Part of a small language model's weights: learned positions, 183M tokens.
Each number is 500 + 25 x the weight over its row's rms, rounded and kept within 0 to 999. Layers, rows and columns count from 0. Numbers have three digits each. The size before them is the row's rms in percent of the matrix's.

# up: layer 6 MLP up, 512x128, rms 0.172, rows 360-479, columns 32-63
# down: layer 6 MLP down (transposed), 512x128, rms 0.152, rows 360-479, columns 32-63
# gate: layer 6 MLP gate, 512x128, rms 0.179, rows 361-480, columns 32-63
up360 098:539530516499464488476514508550484473471495505526478487494522495475460491475479496518500509502462
down360 102:490522452524493476518520498481496503507468524508472487484504505493509454495487502446508550510473
gate361 104:494501571528496496507469503482492513541512480501482475480585479504526533484546483472476519497452
up361 096:508539494458520490488494538545500514509505472500500502448489562531477481499544540491519482482488
down361 094:493456542529524509543518549540495468487494491520521495495517532484465462501525478472497460522489
gate362 093:531508489479505504499462506482470496513484481504530474519493497522512514524504519475511497513526
up362 098:498505453489464526538491500481494471505468478524488478486508485519487476501475508535509476541512
down362 102:475543460535537564476496502470532521488510546517505481525511458467524512522452489527499515481510
gate363 095:493493520449496528530514471486529534492506505483480520519479480481469498508470494508490519487519
up363 101:502528504475497551493497467523489551475503461477525473548484538493476511526509484480527502455491
down363 102:474518478526459483470512492526497501488532509519465493537499496490476495495526526481464496529445
gate364 090:488499458512478524523494510492491504522465499535480495490498474529517523507530540508500531488486
up364 104:451509503519473501479521497461518490505502468494463504484499529531487487499489497473504521488562
down364 104:474475511484475501483480579489487486478485515495492520496516491464484509497483462517497492483500
gate365 102:466501511506503526487488500524503511482478517527506531517535464497456525479473495428521506493530
up365 104:520492530500504509484500464470508509552479514517510539519477515565518504469527501446456517466538
down365 105:497511507503487496459501492538488483507505456489486494531553514516538493518544463474509488530538
gate366 112:512510508474468487494479494534486508494524466487470443509530550504525489497528477502487497507466
up366 098:505512478468506506485519484501494515511438489516502525542501519500528493471487445524526490485483
down366 101:519494486524506522506470498548500495498477512462525513473480531551475522508466459521496502507550
gate367 112:506458518488483491492540508470490482513520515519489498503484450503468494485460473521495492512507
up367 105:494481521506476487444500512484506518476545481451508517483517511506522517484474510506515488477499
down367 105:466482523498489488477507483467500473541483511512480488461500474533483531530545508524488500526470
gate368 111:527471504443500533523533469505458491470512490464487534526464501518516499491508499489508487491506
up368 103:509468463502506452510437522521495468494522512498489502505499478513466511466524489514481496482487
down368 104:536492513495485511526449483498481470500490484512490510505529497505516475499471562506506543471517
gate369 090:496449485508478508469478440478495513478477490504507477497464517488504510543522459509520504534487
up369 102:514506529536499506497512454505482462514482498506520531496510545470516499502474523512531465475461
down369 100:521542535541485502466474479484535507461489528489480507485525542527517515500512500512492430512458
gate370 099:518481481499512470590489497508504476500482518479489496515538490486531512501539512487507482562502
up370 092:516519487492506494515504498488497532492513486521499503509486478453501540518483565510499489531512
down370 090:489484548520455470509480472544511472535511508507480488516497485466525525528474548511490492479545
gate371 098:515506492504514550545447517437515493522449534510543479529477522543499521484502478496513475497512
up371 097:485480513478526540482485516532526489463520490493496521505491465477486454488480539438505499546480
down371 095:526489481493544526499471537474476448499511489480517515495511554540441517523470491511504519479501
gate372 106:515494510495525517470483509494502492507452495530500512540540533502551515496493523464478475466495
up372 103:492509532505495447453467465552501522520502475509501536456525509519510462497544468460469527451471
down372 100:494481489487511521495505538539535481530473532520484508525505526530484488499522472498471492474483
gate373 105:579524481499491474487472481519478488529524498513529495474517475470460509506493522503536490500506
up373 099:521472488490507480506500519499484489497529456490440547469509505476493537475514466490479529541517
down373 102:476489533506496476521502485496503541526519427522511480477493522549528525499509557496528514492507
gate374 103:487488497488530497530537468447515497497532502486486537530545531507480498489491494449548480520487
up374 095:522516500505477496533530496477437516505523456461510539520508464527515504470506466551461497565494
down374 104:526484485463477508504492525488504486477487493567499559529501508483537498509478499507515532471512
gate375 100:477494526497493478518503458502491477496513505543466541530504556480495508488457507479504507507476
up375 103:465501556496497486472548535551522517509501463491538474540507467473507476514509475478495556499467
down375 100:526552530496494475481459534512505464502504489488531570487535461513529500509454528518518480543465
gate376 106:470508555554503469490460463518468508485471473543547486520481520487514535543525519484542490492435
up376 100:498500520558517502516513494510510520555532546512533539508511493507503515482507503496533486514500
down376 099:476573503503478511470543452514507503486474482504479491502485487490567556480504501526489488520476
gate377 096:479530513498499498522522518467517487490536522528492533512451441494501529480537508469497489501478
up377 097:467518537498527514524555480550522477496488485474519483472515501529489516522514527510517535525470
down377 091:512436511523526524518502487513509519544467538496535531495463530540524569521536526512504500511515
gate378 105:503505473492472472488492500514460517519536464527489496511522529476527540516496486510531485504518
up378 102:530506453495485467507527508503532504542471490485467510524511469488488490507499522493536492486510
down378 102:526495497504507489454533511483532513516502488466470485474498508485513466466500493558493477476487
gate379 091:498500508495520526530469475492491478527494502488526515505500482526526454526478513509489511473477
up379 099:488520542515521523481433467479512530508442512515511530524524484511517492459501513492477509526489
down379 099:515470496515505532515503499482498476570489483491469448503500500451498538479498523510516499518496
gate380 103:499538514484515513480519495486488530450494482524483523487523502462508533511510497431495508525467
up380 100:500479534464477454520490537533534526537467500490520481514521537543499509472456526482469510486480
down380 098:530500487465491516533513492514460489446483503475532554503526500480493509506536534508497486526486
gate381 103:505430517476527520491539513498465484467450498500511532491489421494516496515521487483520513484500
up381 110:499447486536496467493457507515465496483532508477524472526503488519505498514479516542489470437477
down381 103:498501509479454516461478515533501426443536509479469516514513498508502510501503526488489488491502
gate382 103:527503505545497522505460514529513527432539491555474487541488544476483530499520524448544476525493
up382 095:517549495530516489501521548531495457505573493501488487491491498440492494517486524456499527538495
down382 096:496507530461531485495524493513495435537504499498524465541533544520534532487495497508505470480515
gate383 098:483549521507521492489525511518497508525489524557485527541501485525504467489522523514512507498486
up383 099:563494537513535430457427483473482475477524480503502506519486525527482530556533486498488513515480
down383 095:505443473514517448500508493504521493486484447509504480516480478486478465528519499523468481542547
gate384 099:550533518486459497515500544491487529459510529499446502462517461524453503539497564476534468520497
up384 102:519492514505487471486525532493498474522501525493509505520526476481436510527532552521503530484511
down384 099:484532561477465485518480537516506456506538534479471541501515483464550474521518537474522552495468
gate385 102:501478528481503491446533499485487523467476450478507496516507473483503537533508523481507491525508
up385 100:509491499486538483508523573502479513556474490515493473521455524529519458477446496516544443530464
down385 102:508484556481542488511525482519476499529466465533493511499553501488491470458496466489533504488536
gate386 108:526521481501489523495504445518454485428499508494447449548463483511515495456493513499488547485548
up386 097:511439489482451508492469513495469544492479484527536496524506490506485503524474543519517523507509
down386 102:535512490509499484513512494509488482487526529482499472493494502478485496488524514506499495476461
gate387 104:515519497481443473466461516502469512515519479543514482522501469533500521514464520478484524516494
up387 106:496524498499497511507489513507488464498513527502502533473486450542459518468545524508539508530490
down387 112:484510492520453483454468509497519516452459514499487505500521463524509495482509489469503475492460
gate388 098:502555517503492482494528492538492501506518460490453488531513514512491500536514475543488505495531
up388 090:496459524472519523509526461482501543471472505483499488461488490452486482452460503524502503509520
down388 090:472499528476507524465519497493465484529503497481482496511514491500528493496535458490533506487498
gate389 102:498486538504492479470493454505590475497450510516536481485490483515513475475489506459474495471494
up389 099:483557518471524498503515477509519476524496536477527481509506495558483509504520561454482486482484
down389 094:528506545467527476536471559486490451510549501523486477527530503516461475539500482495557523497529
gate390 106:535489459531514519503522443474474544513537590465505491536500488490468518505466515522459537504470
up390 104:478536514489522554511492490500509495483506472520501524489479517537514484463475505488472496453501
down390 101:481495544484478482521513486500493463454534507488511499519488446494504496517491511533470528508486
gate391 099:507488504533514492499488460516549541488478453485468524488510495511502498517487469456474522519483
up391 098:507505472490472496545465480480498479494526519528493481558460510483429487510491503509490460510508
down391 096:499499489511516523499471524505500512514507488484543510464503509510465537478477472516446524471495
gate392 099:498504482512485475507491460526477524502552533472464509470516538545504539473498488520513544486502
up392 100:507548507529484505509495495498536511507505502492522467541531500484511488514501500481505468464515
down392 100:496464501492478520494518509472483483515539502485511499492531504450479450485528492510481490488527
gate393 096:508535471514499484470498561497550526518499512522474477517529520513477490459494510506520516488497
up393 097:497513497436507481458471517514471492503446503530499491511524469477484522499496536476490453507511
down393 104:475510490494536450552494496478460462479498519475482529510509486532441515468507495483493503509482
gate394 105:492494425514477536499513437510520517520494502503504508521494501512481483512493459493523527512505
up394 098:506526485521474492517516519522517544480502540481514502515527505525459492521471511511541504517476
down394 101:495526472473481498481511522515498546527515516519527508492543498533511497542506448457518491421547
gate395 105:504514510566468477457472461519490490499558530501497478500474486493484498452511496464519530517476
up395 099:471507548478517494509497499494507477528539505488486507513549468503509478479491539501508497511472
down395 102:547455486471510525475522507502524536521502482497530477480475486500498488506508553515486481525502
gate396 105:493468546498487503534446491523474482537491476502490434518452488478522462452494523505486498533527
up396 099:505483513521532494550475493491489482528491496492485510496479490508529555499497517558524478510465
down396 102:479449469492513513497495473502491484475481490506504536509505511486446491492495450522496526519546
gate397 100:527484475489505490503463502461493473455475502499531517543507492482530499444522488478490539486532
up397 096:471505478496504497486499518491501539489487511509531476501539491515519519495518482517560578493500
down397 100:508554502494448504506490499499490534464494506471504492493500512509454505478522468460446485497462
gate398 110:491486508487489527519476491499480498495509531510479474534484533464515535501447468480517479502496
up398 104:490469491512506537493517497488499541489519513487463466496483487457552464475485491463505506452560
down398 103:496493487506531481527466500512482539508534462506501501566509535470518507488476524506496532511473
gate399 096:506494480493466500480493501480501542487491472518467492504483486541537498536479516533504490490478
up399 099:499480477496478512505510532566522476530571516520467498503473547429454481534478515487489478457497
down399 095:512473515508536486496526513448500485503534498494476502489474480508534508483471547519495481559513
gate400 106:478527463499523446449458493492511532559517485516482505488528515484508556539504485494521489519494
up400 111:510511497484501453489530522524552499484553448497526498516479495469499485507507438476465513534539
down400 113:547513511490535544535484481472472495508483524531492498497491487515521519553534555473513496532518
gate401 101:463500479500509500509453455500457467482461498466503510539516471527531494518493480499447505525491
up401 101:529517477494447479463518491504516520513512526467507499550526495507477562476509513519507544522538
down401 103:493497530496493512466519507477492515496518472537501471467519538499529520477553516469502544483494
gate402 106:517522485509510496503498500511492500500511500497503512505527480476512500482455499487506502501530
up402 094:484530509448513501506508479487522482450486471552513474488500472486489547531494478518462492484490
down402 104:518465531533479492491472452442482493521485525544475468539501476475506506538509530562505482515540
gate403 105:539478494454504496540530494441467473480505497480508497455553503558509497509520520491495503547469
up403 103:559525498502517492495454499486492519474514464511462487504516503496484434492552549477474492525473
down403 100:521501457494461483490545515489532515485514497487514536525493523469517550522490508511463498513547
gate404 105:507493518526490495519506509535525454553495508522478493515491539487501516489472574514513515479546
up404 100:480511479480495475419499515536506481477473457508537508495496470539525529475495492452506468508501
down404 099:432509469489534515456545481492502479506503505504517507502535509523498460462514421490476549500513
gate405 108:473506492476481484538498508485506523464553468514481510520530480525456505504462489476526499476537
up405 094:536511505506508495494519506470494489534503460521536526481467500472560485539513496487466508470451
down405 105:497447488525502520505447515508522488507497496485480492509492524508511502502483487539487502505515
gate406 098:468505539486526523514516455481529509498508459507515483575524540485466517522453495483470498451473
up406 100:468484538490489514435489505534536509518515471507520475490492442501512465523515492507526518490483
down406 100:534529499501468477471554503477498542524515468506486496521506507488519520517506531501538482482525
gate407 104:538501518531554496497462479476485509508457532486518465468516470469478494504509508501493570497489
up407 106:446505511483471496465518518538532460488509515476509502465455489467521486490534509460516477502486
down407 094:516548504517533512487515469526521495468524491485480460466531502504485551514491499508529511500481
gate408 095:510519515508499521513484531473498496498479516502485481515474449545482515510472499484523479530480
up408 100:519507546523547490471516535510509433495514499503481511474473518495491505505513518522495481468493
down408 100:483536507525456499491479523530528471467525512497486487507488512538476483529491458507461473519525
gate409 111:505532519532505494511484471535543468554580561510498485527519473500496488507509504478508524526509
up409 096:480514510514493499489489464506490480485533483531484530525486457556517554540526487498502483517512
down409 103:498482492497496468448490487463534535484484480510483511529543499499553471483471512503508493547515
gate410 099:513507472465553484505489477516479480524475484520470461549484478475483493523460512490492493550527
up410 104:489466503511478468549496500475461536489513518498510485517490504495523501496477482524546496500504
down410 099:481514457490502523485519505496497528488468448540469515495500478491519492536542470475532496519510
gate411 101:554509488534464493522541476472466520483490452494480500532521519519508516487483521513485509506519
up411 095:556505496558523502516532536484492543504486501535492476483503475520449466488517504522489555519522
down411 097:460481491487506477492484466564501525505496467508454522481508538513489469518522454497498507497500
gate412 099:549480518492491515545495461458506472499520488528490505476495478540521469505500489500514531515531
up412 099:490529463451499507518520508524485507521484536510546531477523501510455454509457511520489488463501
down412 096:483494479499545510503483485466473526489497496498496526485449507487452497518438493536498508473459
gate413 100:498490529496497575486502486527483527506477468547498532502519490459524478509474497510511477510480
up413 099:481533441537493478545496496489460479491499486511490504470524485504434502507503562485484498483489
down413 099:500502477512488468514490469531515507532481455467478490489486513485571473530486496503484474526529
gate414 095:526488517475508523524516535467532477484517496484513499494504520506503514516495489468454488457483
up414 102:519492545526520500529528526462538535530500489485514478508538515481457497528475518515525472493497
down414 098:480466521463472502471487533484517474470484498527469470500514511514509504504506498524520458536524
gate415 107:478502550498507484514533471504504511513501520469540486518508505484533489457503484487544503460535
up415 110:476463527489485526516455482470506510484533528514498489512540484498484508524549526512435506484517
down415 113:514479508496470501522512485480495502510505473494528525459477489482512474537481421433451518506483
gate416 102:490492495548497480480517485503525518494535476507482501461547439547479521462514509489525535524489
up416 108:515517471524497525506475502454500516480487476498478521547500545513533527482480531510483477536509
down416 108:468474459516504531534541499491518471515501471526505469472474535505485550529495483481468517443503
gate417 111:516459511530489485526464472456497516488514500449505502512521449496512479504488473507574552526461
up417 097:443477504544508468513498514480558487492496455488444458523543487519532498498513484508508529539486
down417 100:519531475512483462486529511524509487496519535513476538507514506497514527480519504508510495460531
gate418 104:501551525449449517526505481524510481503515492494528492510539443510521507502473502486548495474489
up418 101:515475523523469528536464505534493459483526446453527507463502467529477505511495515505505474521507
down418 101:473484475524494464487476476460504502498554524535503507522486502501522512509531452524493520517492
gate419 096:499494447489552473526489504469475489527530483463524476493491487528519470495487506480490479522514
up419 098:515500496486521481518493517509498501502460488476498523526519516477493468482530493528462490485494
down419 102:536576496542462492483495501483502492504480519527497478527522468487479513485528498532518497514517
gate420 094:474521467524528535521483440496521495466524509485522457529540556502488483483554514490502513473535
up420 102:520543525515515516462520493551553506488503502531470493483509483494533493504473501506528548510479
down420 097:523463508495516524481492516493479459536543513491506464507486501498538488472449498509554500468462
gate421 096:533515513500462514509501528484460499502511464503527472490466502521498458490491499502537502459459
up421 101:500514460514510517472482474492455514484484515518477499503477481486507505505496497503532541492499
down421 101:474501511483477471504486509525491505540489525542495459534466485527511521510488493531467532504509
gate422 095:489500501505487545495482485484534466528532502505475482485499537502406526505491542486484492465467
up422 097:470478494466481484547505490535512468498497448505483495518484503480504443504506471499457497508479
down422 099:478532478540550505501455515482515515542500482466527497509496534479493493487539490500473549453502
gate423 095:516507523498505508501513519453483522511524453463523500498487522534532479454453478481510498521526
up423 104:485468473515542496503535514484495531471494522480535496502518467534532536464488529478461505474516
down423 102:504495504515464489507521479490542462516524492455525535519512479468440464520521521474535495477524
gate424 103:490518504432483539505510472479514515513525494513514479501509497519480504493507481483488493500520
up424 104:481491479496520452509538505481538489518537486474524526490487496491530540528537417506459520477501
down424 103:474458493522491479515497475511519508539538475486533521515517515506469484511503449509496532454476
gate425 098:484497495537484479515513452461519492545478454533551445503513529503530546496509521485496482500543
up425 097:496500469484493462487479495469506465498487490491500502495444473487508473480529542531533525538470
down425 102:509538482518484492463482552521501523495507519490515513529476469507485495498447531466525514515491
gate426 098:486516509522512470495464535439511493517496499525520499476483511482490503458504506497495525541508
up426 104:513513569495504515477523509559505492505496484486490522511433540486475487489456462495507457469517
down426 105:509543528491517529536528530528478516470476525515495503521470490492517482480475506540544494531478
gate427 091:506489508507496476523481488490537487461495497513478513531515534516507517529503502498463454502520
up427 096:478494459476521465472501499487497478473472517469496510472490531492518487503460509557456457493546
down427 099:496479493512496497520515479533526410494505482512498487535502507477471537457470517537517502496506
gate428 100:529515531493510475511510481504525485471477525501527518541516473522498521537515473513506456484507
up428 096:495543508478506514447501501521501509485480530514533485552503499446523484519495509475503481526508
down428 102:535506514522530491484480455493506509508510457487514480488513477496493438525521488489496491537509
gate429 110:514495526515485493496533491468492514511514537511481482503505474525425459494470484513489519501490
up429 104:518518487489510531515502486477463482522469502485477502501518501509442491451522529436479458481512
down429 102:510450531460527467522461476472513530523497471463543547456480451504477489474500517537495524514484
gate430 110:494502504534502508523486479549478519470490519471483510521502522526540542461487482505503451529473
up430 101:521490459482496454549461477467525505459508461484479501474489495515470517514528503466499491507511
down430 106:499483492487518472490465501495506457521563498512517545490498482501528470511479513528520482485517
gate431 099:481536519498524482471469533533462492518481467450483489517490508480482499503502472478495552548476
up431 098:490505537515503524517488473497532511471473485486503533515502494482476500519498494473489546504482
down431 097:476538517488531474511514488489519533474531472472535470511479491506519488545511538475477504547442
gate432 102:518512479506500528524494522445514492496492468482520540535463464523454470457474496475509513473505
up432 103:540492518495496482497501488482502536502520573498527483505501479472451494457535502505479502528477
down432 101:511543499465491493483494482462474546536473488489523483512509496457495495521530524504487481529468
gate433 095:463541497529498527448464486437480511502503514533474444493466487518489475514499489481498463518518
up433 097:459495485549518506543458501473506517450513489482503488501472469466480456480488495472508510483551
down433 101:461545509477504489502537478458497488455554503495524507511507444529500458485469541498491518492504
gate434 099:498542473475526502511505469501522521503528538511465472484490477507485467490521497474500503509501
up434 099:484552463515483502526530496471499488513508551510480494516512506478454521516513532490502495538547
down434 097:482451481515496481462497479539464482518511506511514490512492484536471493477503525506489496470502
gate435 095:544575506468498539530445507522438543507527507519518515498480450545485482506506510472517497508511
up435 095:534488502460464508531468467521511500481496510530509517509497497506439508473482486451530524527473
down435 094:506481504496479498439512445465528496514536498506516509547513495483494507496496474498456544505521
gate436 113:516549477468498470501517512474475499539505539495464500509490503485519524531509473494535501512488
up436 105:501517508520500496521469455489501515508484485509548465481507476449478478479496493511511463460502
down436 104:526458479524484485529500470496498546493485495503500522536494488541497487498528464543492530518532
gate437 088:519511480481489525470491496489518465481503555478494513481494479473503472488521500542533513539503
up437 090:491500482514495501478501469518492512515515494496532528483488523518455528505516529471526520529460
down437 084:520489529487512477511529541474492535518486451476521530514524515506482495496548507517545548491489
gate438 101:509458533517549520520487504472488507478496478460499509474508456531507446546478467519534498492535
up438 099:476505490521516478510525527483472457476531496454508539509467489560512474495509472490479478512485
down438 101:521558497495526500526530516521521491508530485484474530484533499535470522523521461500499484503490
gate439 097:518472517506531475452514493510485470476485494531454519480484512481478472430519528464509524483450
up439 100:500493514482486515512501528500468427502526518488501514512516481512486509481542510505468503458528
down439 102:552521470516532510471493492504499512472488504511484484472558535513476479460465499474519526480489
gate440 090:494515454427528489480501519486493527486535526488535505524505482515509514497493513473542469487479
up440 092:460483501514552497518484467497531461501495465476437481500504517463493517554495516530489518521533
down440 097:524463492498531494514484502517472534513433503526500503511488490497484485480502497550498490509546
gate441 092:502544492499487496482485564482523516483507548514465493523520498510504526476552504499522553504456
up441 099:528437496479477523463520474493502564474526495455515464490485515505507504501542510519471490494471
down441 097:514470492473481500479478496523476493541548454461478506520514517516560475502507451530522506488545
gate442 094:535515466542520492526483504525525527504516485470483495486534516489501525496514525476464437488504
up442 105:516512533525521498529495467475497478539504494498518475503496490465479438498511525506486530516521
down442 105:457490488479487531471540489504442459468555479487485469493491518518510510516509503459493528557552
gate443 096:471489485493520513486472486551494501522516515492552488531553519490486543537487499511500500507501
up443 095:464549515497499577526491475468527497514489491512475518473502521500490506543508534537505493485485
down443 097:498565507532501526517497491460459455469509488531521509529490508499471485450543478487500520475482
gate444 102:524482503473463489440497430544489524484501469497503490513506501457502538493470521478488492437461
up444 097:535474530461499529545503518436484482502510509487470471492539449495498430525490511501531529545483
down444 097:466535495534496514483497483474490538517496498490502495501506526497476515495539512499517525522554
gate445 100:473483501490466476512511447526497470532460453489477511489487485518467518478455483496493480477460
up445 099:522490485502491489522521508506537530526506535540502502496467514493519498512497511518501486466494
down445 106:514516541509474505513478502508465449513513496494468533518482510505471483489545501535509527461516
gate446 095:512487545523490470476524507476478510522477503502506506549455491537493498467473473488510482516492
up446 096:523486504526521521507478488510498514446455503499499488516496484456516482497505521526491500486529
down446 102:511521494487512495528483498484515525468515514507493480508519551504512453515529515538474503477492
gate447 104:470489481544528506496513467432476499531522501488473479541539488482529495510512474514496450486507
up447 101:519488508500490505537534499503521496492517479513519484499494479483504523499516553478483533491477
down447 103:517494520526512517536490467537486564510504531480468474472445482478482498526505476505525450525493
gate448 097:508451528519515470547517495504520514494460476507459464454499490506541497524478475477558523498510
up448 105:558482516556510493545455538521460460511541488496527514514498462496504490507495543497456542485466
down448 103:539482478521517484495489527498493545472558481489530539483488492527481485493519490553481503488529
gate449 109:485511524468480504483477481508493527478520527471518498488468506519476472489513485461476559471504
up449 103:487493484478485538539476527510529489511518527492434497496482472477516530458488554486565459511544
down449 104:505532492480447507447509499526508485573510515496474495512548530529503514479502493524515509496497
gate450 102:511490522506474519492473489468506505506462493514540481496485518488485510517480547485522506498486
up450 102:520457492519512531443480535552532502521561503489495508529496475485525431480520483480511529530570
down450 106:488488467493539509522483501479515498539501445530512514477540499495492466519536482512468479471491
gate451 112:558516525505505525522476543459491543551478493491475527496537474500514494465488473472542465543505
up451 106:495516472485496542506457510508489460504469503525468475492492531469498491512521534479541492518492
down451 119:469527510477502490494500472525522483489482498529508498536484486487513472505484454500503515499446
gate452 096:513487534529515476498478513521505518505506520538497520505515468520493530539509551488495508515447
up452 101:502448493524516498501518507514490501527508464488533507493518508529501480495512447513454476517510
down452 105:530479520494537511492526509498477489475490508501449494507508506499552475447477508496511480507518
gate453 101:479546498514540476499522510501553523477482476515469468477477467504478561545482542480494470502467
up453 102:520476510542534586475529541513515520503491481495519538488508504554499517503528493477483525477504
down453 102:497465461454484470529451487533472522480491472533439475503502477485538470487504510544526529495466
gate454 101:499492537542476462490503473476520488524498477508465458516506493540489472480511510505501523455520
up454 102:522480532524527517488505484576479452486506501492476491514534511504517481489472498520526526514512
down454 104:505497451479491490527487519539526534494489476480540476494531479489500504511502498505552488519519
gate455 107:533447468464538466493513433508490521483503501453487449522460511465513523517542505491522493464505
up455 105:521444507494486504479465529487501484500478491473464469509476433507464496515497515510510546513466
down455 103:493504490498488476509446484512538540502492452503478518515553492480536511510534476489489506538503
gate456 110:514520471458519482490513483535496463570517518530487491509497480506533477483483516464523474488497
up456 099:485465505505463472511488510535521508504506520509469496510464491515509517536528483535506539520491
down456 101:505499495573491545534429513496534503500483472496555515526521490481529502494438478509494462495517
gate457 107:507553511547479512490461525492503508491484492571513437485481464479527479489479554500532457482494
up457 104:520492458491490513520474462506488495525563503511490513522503547488523476487500525494526474520497
down457 102:484467506469510548552515486459449507459483494512527486463508521462517458456483464535541511519494
gate458 093:492479508489500479458472502505438580491446499446476522474473523474529515527497539478548508491485
up458 100:509486484487510521466472535478486552469469470501487471510515478520480505540509521501499494494482
down458 089:532496490498483496487493499542521563481527505506487468509485424520526473509486481514484528538466
gate459 106:499487503487520491545465480528475493517465509474510434539470471468488521490516516540479518527449
up459 106:481527493461448492492496504498528491493493533463494474513446495474487473548511540487524511519470
down459 107:499517514498482488490508476491502494479507524513527496506526468523501496488536495505526523492515
gate460 105:480515481496559481475522508485471501517519495483491509523463527530546491482534430470512457524491
up460 104:494533528468480452538443523509511502434520546488480499509530512477521507547506488479511516489472
down460 110:457505475490536465550468459534483506497494503502505502492487530503526495521511552506473493514543
gate461 102:474500510444521487484520520494509526465525475486518469510500501498470533518488534473501515506493
up461 106:434488512495519523493514476510524512477498482500505535485501493518497543533462520502484469485468
down461 108:520477501537510469501464523516501476469470488542520471471525484516496477479543509463505502523482
gate462 097:480496478510475491473514501540481553467511481486536463522471472510520512500528475503535436458493
up462 095:498507527497498562499470475498466497477500469462551496493527512494501535540499468468471516529514
down462 097:481514487504539507520520484497482459480491457481496495466524504488467494493500445517510500529468
gate463 108:517543513493516476522494514475524503490478529503507503459487523497476498514483498516504516484508
up463 104:471534473510476514518455502515504452528512466487500489494452533470487532535483513515511549508564
down463 101:459523539539488488494471508498487561532495505488523548483541494491482513509501473444467480490517
gate464 115:504500485519499442518500491495519503527468512522421491509535510513503517526476500515485500514461
up464 111:511528513539443510512459500495542440478532511512507516504478492517503502501528522527473509478483
down464 113:464519502510509524498531484497464572493527483512482503483529504475508530491480510506506498508535
gate465 103:510474518471511474486512465508512533523522509491506498510500518531543558495475541443502478513481
up465 096:466565526528508527528501501523501482533534510530455493499501499514526473469526478505448501509484
down465 099:535465487515500526537458475496486509504473516529480519486518504493430478503466486495447479497519
gate466 100:517517521444474488493525496485494488504512506526509529511497508459484535506487502482506569472478
up466 097:499439553497521536463521488460517483514480456498484475537463497503506517484534505470507466532514
down466 094:459478490504466508522500494504491481491503498472508474468503473513500544537494573511517506498545
gate467 090:509542524483507497497452510501512480464466475482484452570487518513563528530481473492521487498493
up467 100:463503539476522506462477536503486477523523514491515473450487480457496477476537489531470540490477
down467 107:509503495491479510478528529522502538488492505481532506489474499459536476592505477493504505474525
gate468 090:513542551533492495499532465496480525501456501497510501493487454517481532477522492518479546484489
up468 100:550506495537505479524553491471518486479519500512502454484463491517525476559505471479501508501491
down468 096:496537517509488471517519490477534538485497482507535550534473457506548468483494521510479542509510
gate469 100:482481564477489556526547444486499505502479520470518462486515529469519510520524519512494500496530
up469 094:480508501456512533498506492472517511521441470464474505495515531518533516495534510508492497476486
down469 093:467480494525483466497514487460494474494536455508464484505441498517504534480524448495500489524489
gate470 105:473524488523500510486524490524496473500490480491510472512504514504523520489528465460498486533496
up470 098:501491455510478496526524499504533475529508449482454478489462507542530511509538492483534516524490
down470 100:487512539556490554542436489464486476516470464509516469512517506466470501473490503512529471475522
gate471 106:515513466495512474476484532532528443514527501456513512541462506542505518525492498498492538471474
up471 097:468488511487507531474473430524497497505513533487505487482513531506464441546475476496523481469470
down471 098:524506508505555489519475519535538502541491508443535492511490533511510505510522515507487508500503
gate472 102:528524508463539487492511456497531467466445494477470482549483497478509524514508494506546486508540
up472 102:505511503507478533530496494509526515524494521471500513520492506475479518572517507510492499485507
down472 107:557448526545538486495501519511503513487485501547498497463507497507529501511458491487493532533466
gate473 098:513520497502510495498519528498469489506506457515511463513518509528514535550502443493518554481470
up473 094:467531484530500516480510507492510477516550501520484470520495525453533494514526485517535496470454
down473 090:530455506471488524474456512473467521511506505527498508464495512551519528521511468466511497466520
gate474 084:490523461506543477541469501508510486504567508528512461558513497487524482509485507462475475507500
up474 094:488488486484506531489515535488472500465515527461545493503554520493543516521536508497492465503496
down474 103:494544493490469442499491532474539506488525533531546508530487490469497475496537513495463438475537
gate475 108:517517451481503514512516500477502534503505492515482471478522505490496470480500521485502446494482
up475 103:503508463486499534493479503486492495496511512507505513483551506511517537465503489467542486494525
down475 095:511479543522489512455507509481491454482468452475516506500517487525490509468529511496502502525482
gate476 101:497528501490505493529493534514495543514483509530483457532464491525491495489497480500492488514512
up476 106:524488526497516478501513490495494450464518487525495500482479525538510486537473512541472500517493
down476 106:483473487492491455499449451476528545597543518547486525487496501534514462508507493524486481518483
gate477 100:542537505548504467484517478475518554476488495481511480504484503521501456486530478476500444496490
up477 091:511494470477505500479538498496540498503473522454471493469476483516530532481510509474533490514457
down477 096:490488528499435479493491519517497553504496490473520510494494497519517496490542507536471542507501
gate478 099:542526512475515509458478509480541530521486496549509530530507497508456530516487449529499509474492
up478 111:498472487512483536473511536535484498517455497511482513474507443486561502476472504484484541550496
down478 105:509511511510499512486522494477509464477516516509506493435496509519466586503521458501513510484505
gate479 101:467484504549470496496459435495494481539514485497468492511517519487485516507472536499458566511479
up479 101:519493488503538504501532469505516530467454556500503533547529490521507478528496480535484510495489
down479 099:548463480517510476470509527472522466485508474547427480504531504520506502501515476479499494479456
gate480 099:508504497482484505482483512488519497519489575467494512523490540437486524540511441555457518551516